Part of a small language model's weights: capped logits, a variant of Muon for these matrices.
Each number is 128 + 32 x the weight over its row's rms, rounded and kept within 0 to 255. Layers, rows and columns count from 0. The size above them is the row's rms in percent of the matrix's.

# layer 7 MLP gate, 576x384, rms 0.0604, rows 335-343, columns 256-383
size [100 101 100  95  82  92  94 102 101]
[[127 122 130 180 108 193 105 135 119  75  95 118 138 156 192 130 115 152 137 172 139 132 108  97 127 124 107 126 131 148 125 138  94 110 119 169 117 149 110 145 155 162 155 147 175  96 114  93 145 132 116  95 130 130 129 145 146 127 127 107 161 127 145 170 127 135 118 123 142 115  88 119 127  75  62 159 202 108 142 131  65 107  73  66 116 130 112 115 199 110 165  93 161 140 101 178 148 118 154 102 170  77 116 145 150 108 171 132 113 100 131 115 139 130 136 105 189  92 163 108 123 171 152 175 161 152  96  85]
 [118  76 122 140  94 175 128 157 142 106 188 137 156 143 165 163  80 149 128 123 107 112 144 119 168 114  47 125 132 148  91 101 140  38 108 131 169 122 174 109 177 118 139 127  85 134 187 124 125 154 133 116 116 142 111  44 100 153 114 103 141 145 170 117 132 137 133 170 106 137 119 142  65 103 106 109 157  90 107 191 156 155 116 195  54 146  70 128 168 123 110 153 168 166  92  95  97  82 124 115 159 140 187 179 145  94 154 116 128 132 126 130 151  61 127 112  87 175 149 126 158 172  62 187 100 147  89 129]
 [136 125 134 106  85  96 127 159 148 118 140 112  93 129 127 147 107 128  90 129 103 142  93 131 140 167 130 136  91 108 146 146 164  84 112 130 107 114 127 110 212 130 134  95 106 154  91 128 185 118 108 124  76 109  91 170 115 198  99  68 123 123 158 125 119 190 127 122 183 116 114 137 141 121 172 140 178 117 147 173  63 175 140 161  97 157 171  64 124  43 121 152 126 131  96 116 119 136 135 108 111 198 121 140 127 107 160 113 140 127 129 102 119 166 186 190 124 127 156 141 137 125  83 127 124 127 115  78]
 [152 119 130 151 179 150  96  96 137 144 181 146 104  94 107 153  99 165 151 152 164 156  88 120  80 173 123 106 122 113 119 162 121 167 179 128 106 104  84 126 128 154 104 132  96 143 148 107 182 115 147  95 145 125 111 122 110 116 178 145 125  96 114 112 138 173 127 191 129 148 118 130 142 133 152  94 127  82 166 137 106 123 185 135 132 145 112 161 133 157 155 149  94 105 148 151 147 184 101 172 146 191  74 146 152 125  82 138  96 137 136 118  98 152 150  94 117 113 133 128 108 168 153  51 140 100 152 173]
 [125 197 122  95 107 157 144  91  93 145 118 140 110 125  25 169 166  62 132 107 147 171 155 133 217 198  95  99 155 108  77 104 150 136 143 126 145  91 104 132 147  54 122 132  87 154 130  80  95 125 170 156 102 131 171 119 124 106 211 160 166 139 152 134 170 151 134 127 173  79 141 125 126 109 111  95 151 137 163 108 146 152 161 124  62 121 112 114 123 189  84  56  90 106  97 161  92 166 130 142 130 164 150 163 139  74 144 120 159  74 165 127 112 130 141 123 114 117 130 170 193 120  87 113 129  98 119 158]
 [ 89 148  94 164 132 110 125 105 113 137 218 132 132 108 130 139  98 114  98  65 100  75 123  60 114 119 117 161 102 100  98 134  74 101  98 134 106 159 176  87 101 143 131 169 118 126 105 110  61  39  97 124 103 126 153  87 109 166 119 185  85 149 146 124 118 149 138 118 149 153 195 123  90 128 157 145  73 157 155 120  92 105 133  89 100 129 130 134  27 160 170 189 151 122 169 160 151 148 165  84 115 110 145  71  99 144 136 146 184 113 198 216  81 126 116 134 106  49  92  97 149 115  76 114  85 183 120 126]
 [157 149 170  99 119  88 160 145 119  88  85 140 153 178 160 127 100 122 159 204 121 112 114 126  96 181 133  94 166 162 139 111  96  95  83 107 173  80 190 160 130 142  79 156 124 148 173 133 106 125 128 141 111 144 141  79 158 104 177 112 122  55 108 128 129  81 127  82 130 170  79 136 105 128 187 122 105  94  98 189 119 149 142 158 119  71 105 153  69 138 133 146 154 176 153  95 126  84 182  85 152 126 123  85  98 143 191 117  96 100 135 123 151  88  39 180  96 105  92  94 132 132 160 117 116 134 145 135]
 [114 134  93 167 136 206 149 138 166 173  69 131 114 155 129 169 135 127 147 170  86 124 165 155 172 193 160 137 124  91 156 141 157 101 132 120 124 104 146 108  63 104 163 101 187 151 160 163 142 158 204 109 167  98  81  75 109 137 145 176 118 162 140 198 101 112  81 121  84 116 109 125  82 146 177 158 122 101  49 104 145 120  86  91 108 169 125  62 161 111 101 135 106 131 113 111 130 183  98 127 131 150 105 130  97  98 123  89  88  79 127  59 103 125  58 113 115  95 181  75 130 147 138 188 175  92 140  91]
 [113 123  92 100 167 116 195 113 109 123 150 174  91 107 119  92 117  62 142 211 126 130 176 149 103  48 136  90  80 168  86 134 152 128 151 135 169  55 135 105 122  80 139 131 114 147  93 141 171  90 118 125 146 129 125 151  65 151 205 123 116  61 103 110 140 146 116  73 168 115  56 129 171 128 144  87 124 163 120 105 170 153 128  93 130 112 178 131 206 188 175 121 114 120 134 141 125 123 147 107 159 134 151 178 141 112  60 149  53 147 105 101 164 139 157 104 130 166  85 142 113 158 118 129 120 139  87 141]]
# layer 7 MLP up, 576x384, rms 0.0598, rows 335-342, columns 256-383
size [ 99 103  98  96  88  93 114 104]
[[137  62 103 133  65 130 204 112 120 152 145 141 179 132  98 127 114 142 119 118 126 120 153 101 145 165 200 124 118  86 198 143 125 123  94 118 128  94 142  87  93 198 141  76  91 100 166 144 109  88 162 108 102 131  81 160 189 175 153 163  78 118 112  99  86 155 146 119 151 130 126 191 127 107 129 149 102  86 134 104 145 105  98 178  70 178 128 112 117 155 199 120  99 111 106 133 130 129  99 121 102 115  75 155 112 119 100 128 185 111 101 149  64 167 163 131 101 150  98 133 105 125 139 166 106  81 151 138]
 [172 145  90 136 130 161 146 146 102 164 168 106  78  96 134 165 165 221  87  78 128  73 115 115  98 139 118 124 109 206 102 120  98 146 162 150 137  75  60 126 138 132 107 151 108 161 120 132 121  86 155 150  93 108 151 155 181 122  94 114 116 119 151 174 178 138 146  99  86 108  74 202 141 125 160 195  98 174  85 123 203 198  85 109 131 124 125 130 115 133 118 162 101 130  73 143  94 119 174 105 141 165 184 142 121 108 143 129 102 152  90 166 147 175 146  73 126 120 187 107 139 160 139 146 200 131 121  77]
 [152 149 165 103 170 145 102 161  73 143 172  40 152 101 140 159 128 114 140 138 153 126  56 178 158 153  98 161 132 158 177 167  93  76 101 159 181 100 109 139 119 113 141 134  92 193 122 128 128 145  98  84 145 120 132 190 110 128 214 121 127 100  90 140 112 157 120 182 125 164 189 150  51 140 146 117  89 174 142 134 111 160 173 123 141 103 140  84 148 139  70 149 134 163 120 150 119 120  93 152 115 119 140 139 154  87  76 152  98  84 151  97 119  93 239 150 123 156  98 113 120 190  84 181 190 125 101 108]
 [144 170 169 136 103  96 127 124  98  93 132 142 167 133  93 129 135  95 172  45 105  89  96 144 183 137 113 128 155  95 129 161  97  91 110  91 124 105 106 112 100 160 117 120  78  50  59 220 126 108 163 169 122 119 140 123 141 194 153 156 137  73 103  79 117 133 165 142  99  70 140 131  87  83 180 193 151 147 154 121 119 129 128 144 134 102 111 144 148 120 128 122 108  64 182  96 122 139 119 133 160  88  59  95  96 143  82 145 142 162 110 155  70 145 189 123 180 145 143  86 178 185 117 112 191 183 141 187]
 [136 145 137 125 133  91 153 119 200 145  75 115 127 120 143  73 171 132 144 135 122 128 123 146 112  87  66 171 151 133 167 163 187 155  36 153 112  94 145 127 134 186 126 127 103 129 141  98 117 106 121 144 127 128 189 170 114  55 134 129 112 158  83 167 179  81 140  96 143 130 164 129 103 155 113  73 149  68 112 175 156 139 155 114 130 102 193 179  90 119 108 112 170 119 109 154 138 151 147 125 123 100 121 148 194 136 105 115 147 151  84  73  78 131 121 115  75 185  88 117 166 109 124 153 168 128 203 113]
 [161 102 163 103 109 104 114 138 120 128 130 174 192  77 158 116 146 158 134 100  84 175 135 114 110 133 162 163  76 129 213 155 153 128 174 137 141 127 116 122 143 173 150 192 152 107 137 107 129  81 114 133 115 127 153 140 109 150 150 120 170 143  94 178 173 154 138  93 127 168 176 121 163 108 126 133 119 128  99 113 124 125 117 125 129 129 161 118 129 114  77 154 147 181  86 110 108 158 130  99 191  92 200  39 183 139 118 140 109 165 158 139  77 122 152 160 165 106 184 151 109 152 125 126 142 132 128 152]
 [182 155 151 107 108 128 187 141 145 108 151 108 156 211 172 158 114 153 116 188 167 105 124 109 118 180 124 109 141 129  81 135  93  98 137 132 148 102 142 125 196  99 180 146 116 116 150 170  63 139 163 101  97 148 139  78 152 133 167 102 147  76 139 184 149  93 109  93 141 170  96 116 103 145 189 124 114 103  90 124 149 164 109 200  99 131 136 105 133 174 158 137 126 206 121 118 132  77 203  98  80 121  75 110 108 114 192 153 126 145 143 146 170  48  33 163 132  99  91 128 132 144 136 127 144 127 152 175]
 [132 176 170 106 154  90 192 140 157 134 165 117 116  95  80 130 115  49 119 118 117 158 173 109 136 105 137  98 172 145 177  96 122  95 136 140 140 156 162 125 148  91 146 108 160 181  87  93 156 161 106 125 133  82 130 173 107 150 164 105 150 107  86 140 148 123 146  96 129 146 167  93 129 163 240 140  57  76 102 134 165 152 135 137 157 101 100 140 174 142 101 125  92 116 147 157 117 153 166  75  46 206  94 151 146  75 146 181  67 145 131  69 137 159 119 125 146 162  75  66 150 121  90  69 138  87 193 162]]
# layer 7 MLP down (transposed), 576x384, rms 0.046, rows 335-342, columns 256-383
size [ 99  98 100 104  84  91 104 100]
[[125  93 106 138 128  95 143 133 156 139 168 132 130 112  79 178 100  72 103 140 151 178 190 112  69 136 125 148 153 129 167 174 118 120  95  85 156 125 149 153  93  91 161 153  73 127 170 148 153 115 111 139 140 110 125 131 166 177 142  79 132 143 170 123  86 132  95  97  99 160 110 125 161 154  94 177 142 149 115  75 176 146 146 103 204 129 115 103 119 154 131 144 141 138 204 110  41 160 172 131 103  98 116  93  91  63 141 171 105 138 171  82 103 170 159 120 162 155 110 153 194  95 181 115  97 101 146 144]
 [108 130 124 104 112 166  90 140 134 155 121 124 114 150 112 171 122  82  94 111 108 136  95 145 157  90 170  89 127 121 134 118  91 176 155 176 153 149  96 133 156 135 116 115 174 155 143  90 135 127 103 150 134 139 120 125 133 115 205 123  75 146 135 140 161 110  94 147  82 127  98 166 127 157 120  68  81 141 108  76 163  87 139 134 145 108 184 123 175 161 140 161 114 164 131 129 249 115  84 102 180 161 177 110 130 129 128 140 132  73 144 100 135 138  78  63 147 113 111  72 132 120  88 118 115 141 171 102]
 [146 147 190  97 177 163 116 109 140 128 118  88 139 106 176 170  82  76 135 130  96 150 145 167 128 103 114  81 115 135 122 149 187 144  98 113 146 167 115 126 116 147 152  89 124 189 141 149 156 190 112 145 102  49  79 105 104 128  80 129 127 155 154  88 114 170  66 154 137 165 131 120 108  92  85 179 141 181 153 182 105 130 109 150 167 104 177 135 127 152 107 121 151 100  56 101  86  89  95 144 144  99 124 184 181  96 104 133 133  95 113 132 127 116 127 105 174 102 130 177 117 171  86 124 171 161  82  49]
 [120 123  67 124 111  81 139 154 186 135  80 142 122 151 165 122  96 157  73  82  88  95 105 168 104 103 148 112 126 114 131 102  81 161 102 138 165 155 112 131 192 152 139 153 118 123  95 111 149 172 101 166 155 123 159 111 136 117  93  73  92 132 163 166 150 169 150 121 135 138 188 169 128 170  82 132 163 146 168 141  88 130 118  66 102  94  87 117 143 160  96  86 156 166 173 131 148  76 132 170 138 159 127 146 103 172 121  83 119 126 133 128  91 124 119 136 141 134 132  81  66 133 159 130 148 131 118 179]
 [154 160 171 117 156 102 139 111 181 106 133 185 141 158  39 185 114 108 138 123 149 186 148 149 153 203 116 133  97 175  81 171  96  85 122 123 111 185  77 113  87 112  78 120 114 147 130 131 120 185 129 152 121 132 107 155 100 110 161 120  82  90 102 127 165 119 173  82 155  99 126 118 173  68 116 149 110 133 135  94  82 104 131 120 144 153 107  91 100 153 152 102 144  21 145  89  71 210 106 110 133 135  39 143 101  85 136 142  91 146 119 145 121 129 134  86 162 167 130 130  86 118 157 185 145  92 135 140]
 [123 162 121 115 173  28 112 127 121 130 120 144 134 172 153  73 101 108 131 113 114 129 128 122 119  98 108 137 206 123 115 142 117 156  76 108 136 114  67 183 185  96 111 104 114 174 116 149  99  50  89 170  81 128 169 128 114 139 148 135 149  79 119 107 176 151  67 150 177  81 157 160 131  65 109 118 144 148 152 122 163 128 175 136 147  83  93  97  78 144 168 152 131 123 117 110  98 118 189 145  95 131 118 138 112  95 200 120 140  96 192 193 103 152  86 150 101 123 128  74 173 126 140 145  82 120 161 112]
 [ 55  90  70 171 131 185  74  98 137 181 128  85 137  79  79 116 164  88 154  67 115 120 121 139 138  55 145 171 119 140 173 140 177 157 132  81  98 162 108 130  93 111 118 120 134 101 117 114 203 110  97 120 147 116 147 152 113 105 102 140 126 189 118  86 135 174 122 166  95  78 192 108 165 130  74 154 125 150 137 110 154  71 135  78 162 120 162 144 133  72 132 141 139  65 128 124 121 140  53 188 174 180 163 141 208 176  71 116 129 129 107  77  99 181 207  74 132 160 144 144 145 151 118 134 139 139 116 100]
 [138 165 113 141 147  75  86 171 144 120 141 152 127 128 138 132 117 111 110 134 142 122 230 107 163 116 136 180 170 147 138 122 121 137 134 128 128 118 167  56 111 129 128 204 160 158 146 146 187 109 129 145 155 121 133 126 123 145 154 149 193 144  98 133 111  83 142 158  90 105 163  98 139 124 182  56 148  50 157  94  94 143 113 207  92 140 119  81 157 135 119 127 200 142 117 118 132 131 111 130  89 142 122 118 103  89 143 116 102 144 107  65 109 104 106 127 117 114 148 132  67  50 114  73 182 121 161 107]]